Part of a small language model's weights: MLP 5120 tanh GELU, untied embeddings.
Each number is 50 + 12 x the weight over its row's rms, rounded and kept within 0 to 99. Layers, rows and columns count from 0. The size before them is the row's rms in percent of the matrix's.

# layer 4 MLP down (transposed), 5120x1024, rms 0.0138, rows 299-312, columns 768-1023
097:68 65 25 55 49 47 42 60 39 39 62 49 68 40 45 54 40 58 44 66 33 69 55 55 49 63 39 84 49 47 45 62 35 47 48 37 38 53 34 44 55 30 48 42 61 59 54 43 43 54 43 49 61 40 72 37 43 60 64 51 57 65 63 65 24 48 51 48 65 36 44 47 54 26 28 47 69 54 35 53 41 52 65 39 57 34 66 57 47 60 39 46 61 46 72 61 57 29 59 45 53 65 39 46 58 67 49 44 52 51 44 65 53 47 50 05 40 34 23 49 41 45 43 63 44 54 49 67 52 49 57 38 62 48 42 42 33 53 36 56 56 49 55 58 54 44 66 70 63 51 60 40 36 50 47 58 49 53 50 46 57 77 69 49 39 46 71 49 56 52 41 46 44 66 32 43 43 44 42 49 54 50 56 60 64 27 39 07 66 41 57 30 29 42 36 63 46 63 65 27 33 31 48 44 51 55 55 42 57 52 53 45 55 55 51 50 50 52 50 59 57 44 39 42 50 37 48 44 40 45 40 35 71 60 30 34 62 50 36 32 62 55 50 48 70 45 56 69 35 61 34 42 50 46 54 58
112:55 44 60 40 32 75 65 55 38 50 45 59 61 75 62 71 51 62 25 38 43 54 47 47 47 50 57 48 58 52 36 31 46 61 30 56 37 40 31 52 64 57 31 60 61 60 47 46 80 47 41 42 59 63 69 39 38 39 50 36 53 52 65 67 07 51 47 55 39 64 45 44 48 52 25 33 54 37 64 49 54 58 58 68 45 62 56 29 53 57 62 37 54 61 66 64 41 50 38 50 47 27 25 57 61 44 60 22 49 53 38 57 58 51 33 55 56 59 38 58 53 63 28 45 48 44 45 62 61 37 57 52 35 37 49 60 40 55 45 39 48 48 76 59 39 51 43 36 45 49 54 46 50 51 55 44 36 33 55 52 56 54 47 35 46 54 41 41 43 36 42 55 74 42 50 49 40 56 61 48 55 50 42 39 44 58 34 48 36 52 42 46 61 41 38 46 61 57 53 43 51 38 72 42 64 45 42 50 53 54 29 31 45 58 61 41 50 35 26 76 51 40 50 41 68 53 62 38 25 41 52 73 44 50 44 52 56 59 49 36 48 60 75 68 49 55 57 69 38 61 27 62 39 41 63 54
110:55 56 64 48 56 44 49 40 44 25 57 26 35 33 51 70 52 45 77 76 60 73 39 45 39 62 48 49 59 48 55 53 58 55 67 36 45 38 62 64 66 66 60 57 45 63 71 39 41 55 63 43 42 57 42 57 54 57 61 60 47 55 40 31 55 53 48 35 66 50 67 55 47 55 72 43 40 39 50 54 49 42 59 36 56 40 62 49 45 39 42 40 55 42 37 68 32 48 59 48 51 79 56 54 42 56 51 66 52 55 74 54 46 43 60 57 31 49 58 49 47 70 59 44 39 39 72 39 25 49 56 42 57 44 55 75 50 63 52 32 29 83 53 50 51 59 62 52 63 10 46 56 54 51 41 75 46 49 57 58 65 55 30 57 74 57 47 45 47 49 44 69 57 54 56 48 63 40 53 55 49 27 44 38 42 58 39 48 27 53 50 45 64 41 47 46 70 19 43 62 58 37 78 38 33 58 41 41 47 34 60 37 65 57 53 34 26 64 46 59 66 62 75 48 35 74 53 52 54 66 47 44 29 44 37 65 63 49 51 57 48 39 37 45 65 40 64 44 39 44 35 55 48 59 46 54
101:42 67 75 46 35 46 38 45 61 55 54 48 46 52 47 42 56 27 52 49 64 36 45 49 46 61 33 50 52 66 46 29 37 51 61 54 38 63 63 43 49 52 36 52 52 70 44 63 53 96 53 36 46 73 15 29 43 45 56 33 53 42 52 52 43 53 45 48 53 76 42 33 41 61 45 32 57 59 39 38 43 41 35 53 50 27 58 61 51 59 52 52 50 54 48 52 63 47 20 63 48 51 52 52 35 34 52 61 47 72 48 65 44 41 39 60 44 67 29 73 39 53 54 60 53 43 69 55 44 57 37 41 46 66 43 41 41 71 72 61 61 35 41 40 57 64 31 66 22 42 45 42 55 44 82 36 59 43 39 52 53 50 57 68 46 57 49 36 42 46 48 65 49 64 65 46 36 29 30 58 55 24 51 38 40 31 74 67 67 34 65 38 50 38 59 27 71 37 60 85 66 45 57 48 64 39 38 60 43 46 52 37 47 58 39 28 53 46 33 56 39 67 50 53 46 72 63 41 46 55 49 67 38 37 32 73 34 63 70 38 65 50 41 52 48 50 61 48 66 43 53 28 55 57 35 63
095:56 51 52 39 40 68 30 50 50 43 45 55 37 59 47 36 65 18 44 52 61 57 48 40 55 47 50 46 40 35 70 63 67 55 30 52 33 29 77 34 41 47 28 52 30 58 37 52 66 59 45 39 44 54 27 42 48 52 59 54 45 68 51 40 35 37 51 62 54 68 42 62 34 55 64 49 47 30 59 64 59 21 59 59 56 48 65 43 27 79 57 67 53 53 58 61 51 37 54 45 50 47 42 57 50 51 59 65 32 52 49 56 51 59 60 40 44 78 49 58 31 61 50 45 60 44 65 56 25 47 37 28 36 74 50 53 37 35 31 54 50 55 28 46 39 43 54 50 33 40 53 44 53 58 49 56 45 47 52 48 40 51 64 45 36 54 47 64 52 17 62 50 72 59 67 46 46 44 56 59 50 71 25 47 52 70 54 74 57 43 42 67 51 45 43 30 62 51 43 56 79 30 45 57 60 64 58 64 46 51 53 35 56 51 54 56 38 58 60 62 46 34 32 58 40 62 60 51 71 41 36 60 53 57 55 68 61 29 43 54 44 60 52 56 20 44 48 67 59 58 61 52 57 51 32 22
096:11 40 42 56 35 59 41 50 51 57 26 61 52 36 43 79 36 43 45 24 45 54 47 52 32 71 70 43 42 47 40 55 35 36 69 26 56 48 30 55 48 49 37 51 34 38 52 53 39 39 44 36 51 42 46 47 41 65 87 57 52 46 50 44 58 60 38 59 42 51 50 25 31 56 45 52 60 51 62 62 43 61 14 67 67 38 40 60 50 45 54 45 50 28 61 53 42 58 46 59 64 78 38 57 63 55 50 25 47 55 33 52 54 50 63 47 57 56 70 36 25 59 51 42 64 47 48 47 50 63 61 45 46 79 36 61 57 41 55 38 50 46 20 69 42 76 46 53 67 53 34 61 59 31 43 39 45 88 69 37 40 58 55 54 53 56 51 61 34 34 47 50 55 31 41 60 28 41 52 58 32 54 60 40 67 50 24 65 59 50 50 19 48 53 47 60 63 50 54 72 48 44 49 38 54 62 59 60 54 35 65 37 70 48 53 47 49 41 38 54 41 43 56 41 53 47 47 59 36 48 61 51 83 45 55 48 31 45 46 66 51 32 39 46 48 50 39 57 48 53 36 49 59 47 34 35
103:53 42 39 63 42 70 63 57 59 54 52 46 51 47 54 45 57 56 40 35 38 63 58 51 49 51 67 75 59 62 29 42 57 40 52 44 48 38 54 44 60 45 45 60 57 53 44 49 39 55 53 60 43 46 60 58 51 34 61 07 53 72 42 45 39 48 51 46 64 41 51 58 52 59 56 41 61 65 55 43 54 34 29 66 56 40 26 64 48 56 58 47 32 64 39 34 38 50 43 35 60 45 51 54 28 52 45 59 67 53 57 38 41 55 53 40 34 35 50 47 35 67 45 41 41 76 38 41 61 55 67 46 32 40 55 26 48 53 41 65 70 56 54 30 70 37 41 75 35 55 35 43 36 47 68 36 53 56 54 64 65 62 53 64 54 59 49 60 43 60 35 49 63 39 37 34 50 51 40 30 48 57 46 39 60 56 37 40 62 60 24 63 57 70 41 56 63 43 81 58 58 59 63 63 67 46 61 45 67 65 38 44 54 43 44 53 64 62 39 29 63 50 67 38 72 51 20 65 39 56 52 65 57 36 54 50 51 47 40 59 50 52 64 35 59 27 44 57 34 41 53 33 59 53 67 45
096:63 43 62 47 66 59 49 55 42 42 66 51 40 41 46 37 51 60 55 57 50 31 48 67 48 64 56 53 23 61 62 38 53 63 64 54 61 46 60 40 54 42 55 58 63 60 57 43 66 65 63 39 49 45 46 61 52 63 43 31 31 43 28 20 53 57 51 48 22 70 38 19 43 66 46 61 31 40 58 37 62 49 77 51 55 35 61 56 52 55 53 50 64 38 53 58 49 66 58 39 51 42 86 49 46 56 44 36 48 43 43 43 59 62 45 42 47 70 59 42 43 44 47 48 52 42 61 51 61 50 53 59 45 39 63 55 36 53 63 72 48 35 48 55 60 47 94 56 53 52 53 49 54 41 61 49 38 46 65 59 53 70 50 58 44 49 57 45 45 53 45 54 69 46 67 37 61 52 67 44 65 69 47 41 60 36 69 39 39 61 59 42 43 44 52 27 56 51 29 56 51 57 62 57 41 57 65 30 53 45 62 55 41 42 64 51 51 34 44 50 67 34 69 43 50 32 43 40 49 48 67 42 48 48 38 41 44 50 54 54 53 24 60 59 56 52 35 57 44 62 44 55 54 44 41 42
102:38 79 24 22 63 38 31 48 49 58 51 44 54 66 26 37 69 52 44 55 58 57 55 54 61 66 47 48 39 40 30 58 63 38 61 27 51 43 35 55 40 53 55 62 53 55 52 40 51 47 41 47 54 53 51 47 65 46 66 59 52 38 61 34 33 38 75 50 68 54 79 72 45 60 64 52 38 53 49 65 30 66 25 46 20 40 66 32 32 47 43 58 50 43 41 31 42 45 52 39 49 33 43 31 68 42 54 42 49 47 70 54 71 58 44 73 52 53 64 52 59 63 43 45 51 59 57 49 41 54 33 24 56 44 69 49 44 39 56 56 50 57 53 62 54 57 43 49 52 70 50 36 55 36 35 45 68 52 61 23 23 54 39 45 54 73 53 58 61 63 33 58 36 25 58 39 61 53 51 35 49 37 29 68 37 49 32 62 48 37 36 55 39 43 24 58 60 60 63 76 49 25 51 44 55 38 68 78 62 45 52 58 43 47 40 30 43 55 39 52 56 57 60 67 45 63 45 60 55 45 72 44 40 63 55 64 70 55 60 53 39 38 45 34 39 41 61 63 55 38 59 56 53 50 46 44
104:60 70 43 31 43 65 59 49 50 63 47 45 43 55 50 59 55 51 50 68 41 49 47 24 62 50 36 42 32 40 35 53 57 46 55 51 59 39 36 46 58 35 40 49 52 63 51 70 54 54 70 44 43 50 35 37 50 42 54 53 43 64 43 64 34 68 76 71 28 58 32 25 58 39 81 34 37 52 34 61 69 68 41 63 34 49 72 25 57 42 64 58 48 31 51 37 28 63 51 49 20 61 72 44 76 45 31 65 41 30 65 56 55 33 47 36 49 43 49 61 53 65 53 58 50 54 74 52 59 53 46 65 50 64 51 50 71 24 44 52 59 47 46 28 69 32 41 33 50 54 57 72 28 62 57 44 53 56 49 45 28 47 53 55 48 34 60 42 43 31 54 67 43 31 55 46 51 61 40 58 49 64 48 38 21 33 58 38 59 63 62 32 59 44 60 35 31 43 39 48 50 69 48 48 61 63 36 47 54 59 50 44 46 47 59 44 58 52 58 59 48 50 50 55 41 54 72 30 48 44 71 59 67 33 61 54 61 58 41 52 58 42 53 39 52 49 74 43 55 50 65 57 53 40 50 52
098:74 43 51 53 63 80 39 46 76 46 64 43 52 39 60 40 44 58 51 37 41 55 55 41 40 41 46 42 56 58 49 56 56 37 50 59 38 46 38 40 52 66 56 72 63 53 40 35 51 64 28 51 59 53 62 52 45 42 54 33 28 61 29 83 39 46 42 52 52 64 49 29 59 62 29 55 49 48 28 50 55 52 61 61 68 04 42 52 42 50 40 58 51 35 47 56 60 63 48 66 57 45 60 60 69 71 71 44 53 38 56 53 58 50 40 41 51 62 50 44 48 49 40 72 64 48 51 47 31 37 20 67 42 55 54 53 52 46 31 55 38 65 48 50 48 51 46 44 40 60 44 44 46 50 43 29 48 32 58 65 59 53 33 53 57 52 44 61 30 58 43 43 57 61 62 50 48 57 56 60 48 70 35 47 30 54 40 44 42 63 63 56 55 48 41 59 64 42 69 51 55 42 38 54 51 49 45 55 58 44 77 62 54 42 78 65 48 67 64 29 55 59 64 42 67 50 52 47 34 56 50 27 42 50 41 33 46 77 46 62 35 72 42 48 52 56 62 42 50 51 51 51 31 53 56 49
108:39 50 52 32 40 64 45 68 46 37 40 59 51 60 48 21 49 42 38 62 57 65 46 47 59 50 33 44 51 45 53 51 52 44 71 37 44 55 11 34 51 61 41 39 12 46 45 29 65 56 47 55 47 28 45 58 41 37 47 39 54 42 25 26 45 46 46 76 53 51 68 45 48 33 42 49 58 47 32 33 54 50 41 40 53 59 54 56 42 33 43 50 56 57 40 43 24 41 37 52 25 64 57 54 49 41 40 73 75 41 51 44 34 37 46 55 57 40 49 56 46 50 31 43 48 46 30 47 68 59 70 51 53 29 54 57 34 50 63 37 33 70 43 73 48 37 53 34 75 46 39 26 49 50 60 52 47 50 34 77 51 51 49 47 70 51 66 40 55 61 47 63 56 44 62 55 29 55 65 80 42 53 26 43 66 56 51 53 54 48 63 47 51 39 61 72 48 69 48 59 43 48 62 26 44 41 59 52 29 65 49 47 47 49 64 51 51 63 46 61 64 51 60 43 45 55 38 59 49 64 26 51 49 51 44 52 42 46 57 53 59 57 54 43 37 58 70 39 62 50 46 62 38 46 05 51
096:45 40 69 42 46 58 61 50 31 66 69 64 41 41 31 48 50 48 35 44 58 49 69 64 30 64 60 23 43 50 50 57 60 39 39 41 79 68 19 49 60 63 45 44 39 50 89 63 67 29 61 79 48 65 44 46 66 52 37 22 45 38 36 46 61 51 49 66 60 52 45 42 63 33 56 38 66 60 54 41 59 52 65 42 51 40 49 63 65 44 47 48 27 74 70 48 60 22 63 43 67 53 48 45 61 36 13 45 30 42 38 51 57 44 42 62 38 45 45 60 47 49 35 55 56 40 38 58 23 61 44 39 52 50 81 40 39 46 50 49 41 52 40 42 35 46 37 41 44 61 52 53 42 67 58 40 51 54 39 71 49 30 47 28 62 55 52 65 49 42 37 50 42 53 47 52 66 60 49 30 57 54 60 55 78 39 32 45 50 06 58 48 37 45 47 56 67 61 61 65 70 63 45 52 51 43 54 46 54 65 74 77 61 54 34 61 50 60 33 47 46 53 54 65 38 48 50 45 57 50 67 52 48 65 69 51 43 47 36 45 58 36 62 54 49 51 57 67 28 28 63 35 41 45 63 24
095:45 53 45 44 37 51 44 37 42 62 32 56 77 58 45 49 57 52 52 60 70 56 51 54 59 47 50 35 52 84 67 46 38 65 55 39 51 61 26 39 28 59 48 46 54 49 31 62 36 55 47 42 47 36 48 47 52 55 72 44 59 32 54 62 42 64 39 56 32 41 26 47 55 49 68 38 57 53 64 39 51 55 44 43 46 27 27 57 28 41 31 48 38 47 56 52 55 59 65 35 28 33 55 52 54 44 32 45 41 52 33 40 47 55 72 43 51 43 52 32 30 64 64 42 31 30 33 49 36 52 42 49 48 47 46 63 58 46 43 57 50 71 50 15 40 57 55 48 43 58 53 57 52 58 46 58 43 95 46 45 36 50 69 45 29 49 55 57 45 36 43 50 29 52 55 50 48 46 51 41 57 50 42 51 46 27 49 37 46 49 43 61 58 47 62 46 47 56 53 49 54 69 58 46 41 49 64 54 42 51 57 39 28 72 52 31 68 57 32 72 37 51 23 69 65 44 60 36 48 62 51 81 62 50 46 33 21 65 29 61 51 51 32 39 47 49 37 72 55 67 37 30 73 49 39 59
# layer 4 MLP up, 5120x1024, rms 0.0676, rows 300-312, columns 768-1023
107:69 39 54 48 38 56 35 45 43 41 52 43 56 44 24 64 47 52 51 46 50 55 55 67 69 48 54 34 48 52 59 57 54 48 42 59 33 48 51 49 62 66 31 71 33 60 51 56 65 56 35 32 65 60 44 48 30 47 51 37 44 52 35 49 38 62 50 48 79 50 80 62 46 55 42 47 56 49 33 37 47 49 58 60 50 74 76 47 37 49 48 36 46 52 67 54 52 47 51 64 43 58 46 49 55 57 50 41 37 78 37 58 52 47 39 54 35 46 37 45 43 39 57 47 63 29 53 61 47 53 48 38 50 57 60 54 62 21 39 60 36 63 62 70 47 34 63 45 56 39 73 42 50 52 50 52 43 41 39 47 46 50 67 41 39 63 59 42 40 52 55 41 55 47 54 60 44 39 61 55 64 62 54 50 14 55 33 48 56 34 52 42 52 45 36 41 63 61 40 46 60 52 60 45 46 66 61 55 57 60 47 42 52 35 31 49 40 55 46 44 41 63 39 49 58 56 44 55 52 28 57 65 42 43 70 74 57 69 55 34 47 47 58 68 46 69 50 73 34 33 49 46 36 54 67 53
106:49 67 49 44 64 34 68 53 61 47 62 54 29 40 55 50 67 49 44 37 16 46 43 53 54 38 62 53 65 44 51 45 49 46 61 65 51 67 54 44 48 37 58 64 59 68 53 60 56 57 51 59 56 41 24 46 51 52 37 50 48 57 62 76 49 38 59 33 81 53 55 75 52 38 31 66 56 67 80 36 49 45 37 44 54 46 40 44 60 53 48 43 41 44 47 47 33 51 76 71 31 48 40 63 60 87 61 45 35 60 59 56 40 54 54 46 63 45 65 72 49 46 50 79 40 45 35 47 38 55 63 50 64 48 42 82 59 35 48 38 32 39 54 63 34 49 44 41 49 44 36 55 34 46 60 78 50 32 63 47 33 70 60 62 39 48 43 42 36 38 49 40 44 49 33 48 52 41 43 53 86 48 44 45 48 40 63 48 08 11 60 56 55 29 40 61 45 68 46 44 39 25 50 38 65 71 44 46 54 38 60 49 30 60 58 48 50 50 23 46 53 54 45 68 29 42 49 36 31 54 62 39 47 30 74 50 32 44 41 58 56 48 40 38 65 60 50 50 44 37 58 77 49 51 38 43
101:47 61 43 47 76 47 50 57 70 50 67 46 47 60 64 56 51 42 63 56 67 55 77 41 27 63 52 71 55 39 58 34 31 49 70 50 61 42 39 38 36 52 65 66 62 52 65 45 66 66 53 77 31 32 50 44 24 44 52 61 51 45 45 32 47 47 41 46 45 37 59 31 74 44 81 44 69 67 65 59 71 58 55 52 50 48 53 50 47 39 58 38 60 46 73 64 37 57 36 53 52 38 32 66 49 43 82 50 61 61 56 67 54 43 60 48 65 38 64 31 55 37 22 52 28 37 33 55 43 47 48 41 49 41 57 46 44 41 59 47 20 43 45 52 59 39 55 58 24 37 42 40 65 25 23 34 40 51 56 61 61 72 56 65 36 64 73 43 34 67 54 28 58 51 50 57 46 22 62 66 62 77 43 51 46 39 50 63 36 45 37 63 40 46 54 38 47 75 75 48 69 53 37 49 58 57 49 31 33 48 57 47 41 70 41 52 44 31 60 60 30 64 43 72 53 58 51 57 55 56 63 59 62 46 44 27 72 43 26 62 43 52 48 35 51 40 23 49 65 58 65 57 60 49 31 55
098:42 56 60 42 57 38 62 37 57 32 36 56 46 54 37 26 46 65 50 56 38 46 70 54 50 46 47 11 46 37 55 58 63 69 45 35 50 52 59 47 44 46 35 63 31 35 43 45 53 38 49 59 53 46 45 67 43 49 51 71 55 70 47 23 39 43 31 44 46 36 62 48 37 58 74 45 54 43 62 63 70 58 46 36 54 75 32 60 52 63 62 44 61 59 37 54 34 55 34 38 49 68 42 56 39 72 64 64 52 68 49 60 29 60 42 73 66 77 51 61 48 44 35 61 37 43 51 35 46 56 35 54 57 38 62 45 39 36 53 38 46 46 43 45 55 66 53 43 36 47 47 56 40 53 50 39 36 31 52 70 36 42 41 34 68 65 56 68 51 67 64 67 49 73 16 46 25 52 49 65 65 40 57 56 48 48 58 59 65 28 39 59 50 48 56 46 53 70 81 52 44 54 25 39 56 39 60 63 59 46 49 48 60 53 42 59 52 35 54 36 79 53 49 43 45 53 51 52 54 45 53 60 54 40 35 70 55 27 48 44 65 70 65 64 61 58 44 52 58 53 39 43 49 46 51 50
096:37 70 26 57 67 63 57 65 43 38 49 52 45 34 49 51 45 61 44 43 50 47 27 36 52 70 36 49 15 51 64 64 51 48 70 40 34 48 60 65 45 42 42 63 59 40 44 59 57 39 53 64 58 46 49 54 71 57 34 67 57 63 48 59 40 56 65 48 51 48 58 58 36 44 37 58 34 38 16 51 71 47 56 52 68 55 74 35 37 71 65 53 32 53 53 37 55 67 65 47 55 56 56 37 48 22 49 48 66 57 56 47 52 78 62 57 46 21 48 49 39 52 53 41 57 53 29 48 71 46 51 66 42 45 51 47 54 64 45 49 44 67 51 52 64 46 45 49 44 51 66 52 53 32 50 32 39 36 66 63 73 64 24 50 56 49 60 21 60 54 58 62 52 49 45 52 64 44 61 60 22 33 52 49 42 45 62 49 39 60 49 36 45 42 55 39 49 29 61 48 53 60 38 58 37 47 37 49 74 39 59 79 26 46 50 65 44 53 32 35 50 57 48 71 52 53 55 52 47 46 39 69 63 41 55 44 34 59 52 43 44 60 66 72 44 57 53 63 64 41 26 46 53 38 53 55
102:42 44 63 36 54 36 50 60 66 52 59 32 49 62 47 63 53 44 64 49 37 52 51 57 51 55 60 48 42 38 60 53 38 56 49 45 71 37 42 62 42 78 51 52 56 65 46 37 60 57 53 40 50 69 57 38 70 37 55 65 53 41 64 54 56 60 49 46 47 50 51 37 34 53 47 67 55 55 57 49 68 62 53 60 49 43 56 46 51 45 57 52 71 37 41 53 62 49 51 59 49 67 70 43 45 27 72 58 39 31 47 56 64 46 41 61 31 65 70 54 79 38 61 35 43 53 53 45 62 36 70 37 48 57 40 58 61 63 54 34 52 53 68 38 33 57 67 49 53 67 53 62 48 61 53 54 43 34 40 45 24 34 53 62 54 49 47 42 71 50 42 59 40 50 70 57 39 44 28 51 45 47 34 60 47 52 38 32 37 50 46 58 33 52 54 46 41 50 57 50 75 52 57 62 48 31 50 59 47 54 57 50 31 50 40 37 55 52 58 69 50 45 36 65 55 53 47 56 46 46 51 69 61 68 56 70 65 61 42 56 50 44 20 66 43 63 44 51 48 57 46 34 79 59 52 50
098:22 39 57 45 32 50 48 43 59 47 55 52 40 51 60 32 60 59 51 73 51 32 50 61 45 46 28 63 49 55 59 39 55 53 41 60 49 56 64 34 47 38 29 33 42 67 46 34 62 50 35 35 46 54 48 38 24 55 44 43 35 60 69 50 46 37 47 43 62 45 46 55 66 54 38 54 31 41 60 32 32 67 54 55 65 64 55 25 64 56 57 49 38 57 36 46 58 44 46 39 44 54 24 78 65 53 55 48 58 45 51 48 63 48 57 56 64 51 59 43 51 53 44 31 48 58 38 54 43 42 64 65 35 45 49 47 57 67 34 29 57 59 43 56 48 41 55 59 58 71 47 32 44 68 42 45 16 52 52 36 42 55 69 51 36 37 52 51 49 50 75 56 34 20 55 48 61 26 43 58 50 84 54 45 44 51 53 44 45 44 50 51 58 63 40 41 65 40 64 43 44 67 39 67 54 50 51 32 47 49 75 51 46 63 47 45 52 62 56 37 37 48 44 51 50 41 47 67 54 48 43 55 29 57 67 64 64 45 53 35 53 37 37 55 50 63 67 56 42 47 33 41 61 32 41 44
102:50 46 62 07 68 60 65 65 45 68 59 38 34 74 53 60 62 46 73 51 54 41 42 62 42 67 46 24 32 34 46 39 64 55 31 56 62 42 45 44 53 40 65 57 58 56 53 60 54 47 55 52 72 18 51 52 44 49 51 51 55 48 69 55 59 50 53 37 45 46 36 40 34 46 54 38 45 54 50 56 44 27 75 30 48 46 52 45 57 47 31 41 45 64 66 30 55 51 45 42 29 47 50 47 55 70 59 48 54 49 24 30 55 50 77 63 58 57 50 70 67 74 58 41 42 54 31 37 47 59 67 58 47 47 44 56 60 60 49 48 75 32 34 57 33 46 50 48 42 63 28 53 56 68 51 49 46 57 45 42 50 49 46 75 48 48 49 56 72 48 22 50 63 41 53 56 50 46 43 64 39 51 69 66 38 56 46 63 35 50 43 52 61 81 57 45 45 49 55 41 74 56 49 45 60 42 45 60 67 59 49 45 30 44 65 58 53 55 37 51 52 18 45 32 60 62 41 46 61 63 26 35 42 62 58 63 55 58 62 69 41 50 56 40 67 48 70 29 59 47 35 61 70 61 69 63
104:68 41 51 40 36 67 47 63 67 33 45 52 62 34 34 62 64 64 41 32 59 47 43 59 59 65 26 32 57 55 25 54 31 50 74 47 47 44 51 26 45 49 38 51 48 53 47 67 40 43 46 54 37 45 46 21 50 49 49 73 13 43 68 47 48 57 60 49 65 52 40 59 52 46 40 44 59 60 45 69 68 49 45 43 41 66 59 63 57 59 47 66 84 70 60 40 61 55 61 36 38 62 42 36 66 74 57 52 29 34 50 52 58 60 49 57 43 59 61 68 45 57 47 47 48 48 47 26 37 69 17 42 52 43 45 38 79 63 50 71 46 64 63 53 70 44 50 61 43 41 60 48 64 63 56 33 64 74 54 54 33 59 33 54 50 46 48 53 60 47 59 48 55 46 56 44 62 49 49 57 67 38 45 52 61 35 72 51 40 47 52 45 36 50 56 74 37 57 50 57 68 69 55 61 61 58 34 45 63 45 41 44 61 53 30 54 79 30 24 51 55 61 46 67 56 50 79 44 42 44 70 48 45 73 46 60 17 58 68 78 53 48 69 83 48 22 77 46 28 53 56 62 53 32 47 58
100:51 67 41 33 69 43 52 54 36 35 42 61 53 46 57 45 34 50 67 50 63 65 42 36 56 68 53 33 48 28 51 52 42 47 74 56 27 66 61 88 47 47 55 66 33 54 41 48 39 32 67 33 62 45 56 46 54 46 70 33 76 57 46 55 59 59 46 26 46 46 37 55 35 46 55 36 45 58 36 40 57 59 45 46 67 64 82 51 25 43 48 64 49 53 50 47 45 48 70 35 26 57 52 40 27 44 60 52 64 47 50 77 52 43 49 45 40 62 65 64 34 67 59 36 50 71 49 40 42 47 59 50 48 57 41 48 22 53 49 09 77 52 60 31 35 68 38 39 74 53 48 57 54 74 46 69 63 42 53 31 33 45 42 52 64 37 40 48 42 39 52 51 53 62 46 39 53 36 70 61 60 45 54 52 40 52 46 41 51 57 56 35 55 37 37 64 40 58 58 51 53 51 72 47 59 53 48 58 57 47 53 60 65 43 51 63 63 53 39 32 64 77 61 56 57 37 36 40 51 45 56 45 47 65 61 47 27 54 49 57 35 46 36 62 22 49 54 67 34 42 48 32 54 68 52 58
107:48 67 35 38 56 50 56 43 55 36 51 37 37 52 43 42 40 37 52 51 71 44 55 45 42 60 37 50 35 54 68 35 51 55 32 65 44 17 63 68 61 41 63 44 51 65 52 36 56 50 64 36 57 32 48 44 57 47 56 52 45 27 49 44 60 50 64 74 49 27 63 46 57 27 47 39 47 51 42 55 47 51 67 68 65 43 40 61 63 51 37 58 44 41 51 50 43 36 35 57 61 43 45 40 41 45 32 53 34 39 62 58 39 53 51 53 36 36 48 25 51 60 65 56 40 61 33 54 43 52 88 57 45 62 41 87 61 45 54 37 54 43 47 61 68 64 60 63 33 44 38 51 46 56 42 40 62 32 61 53 48 47 55 49 78 29 38 42 39 56 40 42 32 43 78 32 73 54 47 41 40 73 42 57 37 39 53 58 71 58 43 51 61 38 31 61 73 45 56 62 44 50 38 38 57 55 56 51 48 59 47 39 46 48 46 66 76 42 38 29 53 68 35 35 43 59 61 41 30 58 76 62 48 73 47 34 46 24 50 57 50 59 47 53 62 54 52 59 48 63 42 49 80 51 45 68
098:41 51 61 25 55 40 30 42 68 61 69 35 53 66 49 45 57 68 94 54 48 32 40 60 46 49 64 46 31 49 51 39 53 56 58 55 38 60 58 54 41 48 55 37 41 42 50 55 46 36 54 49 50 44 72 63 28 63 60 63 30 50 56 58 38 59 51 53 62 35 57 43 52 43 40 59 49 44 31 51 53 44 26 21 38 68 33 46 53 65 60 61 30 54 51 57 51 70 37 59 32 31 77 44 43 40 48 40 68 28 64 33 61 60 44 55 71 49 65 32 63 71 60 44 48 47 64 62 56 47 34 57 63 38 38 52 50 46 30 57 61 57 31 58 54 44 47 63 37 48 48 54 55 60 42 50 63 51 49 28 58 56 50 52 45 29 47 45 43 64 44 65 44 55 62 57 35 49 32 65 47 60 45 39 62 66 67 57 53 80 24 82 67 45 63 36 50 35 50 50 53 45 49 61 52 46 63 51 66 46 44 27 44 62 72 55 38 45 24 56 61 48 51 41 41 71 69 82 75 43 40 57 62 59 50 43 60 55 40 55 38 62 41 47 51 37 42 52 44 56 64 51 53 55 48 43
097:54 55 41 48 22 49 56 39 46 33 54 67 34 49 39 53 55 55 57 30 41 51 50 61 63 46 63 51 45 58 39 63 52 65 50 51 55 35 53 50 32 54 40 29 40 41 44 24 52 52 53 64 68 66 52 77 32 63 52 44 46 55 32 50 36 44 43 48 61 48 43 53 52 41 63 64 47 42 45 54 48 68 43 42 52 49 47 51 27 62 44 60 40 59 50 38 57 48 55 21 49 50 57 60 62 47 57 51 66 57 46 53 36 43 56 44 49 58 67 61 50 45 43 53 46 41 50 69 32 58 56 39 67 53 52 26 30 46 51 46 46 43 49 41 48 27 45 51 58 56 45 56 56 56 46 48 16 50 53 38 41 43 41 32 49 34 55 60 37 56 42 60 52 66 39 41 48 63 52 30 48 55 37 58 15 42 46 49 53 58 63 37 34 31 46 65 40 58 66 55 69 62 59 45 54 39 57 44 48 50 30 69 43 31 73 34 53 40 50 70 57 54 33 41 48 23 41 77 65 58 36 61 55 79 69 42 20 58 37 54 80 53 68 42 47 34 76 68 69 63 63 35 40 44 54 42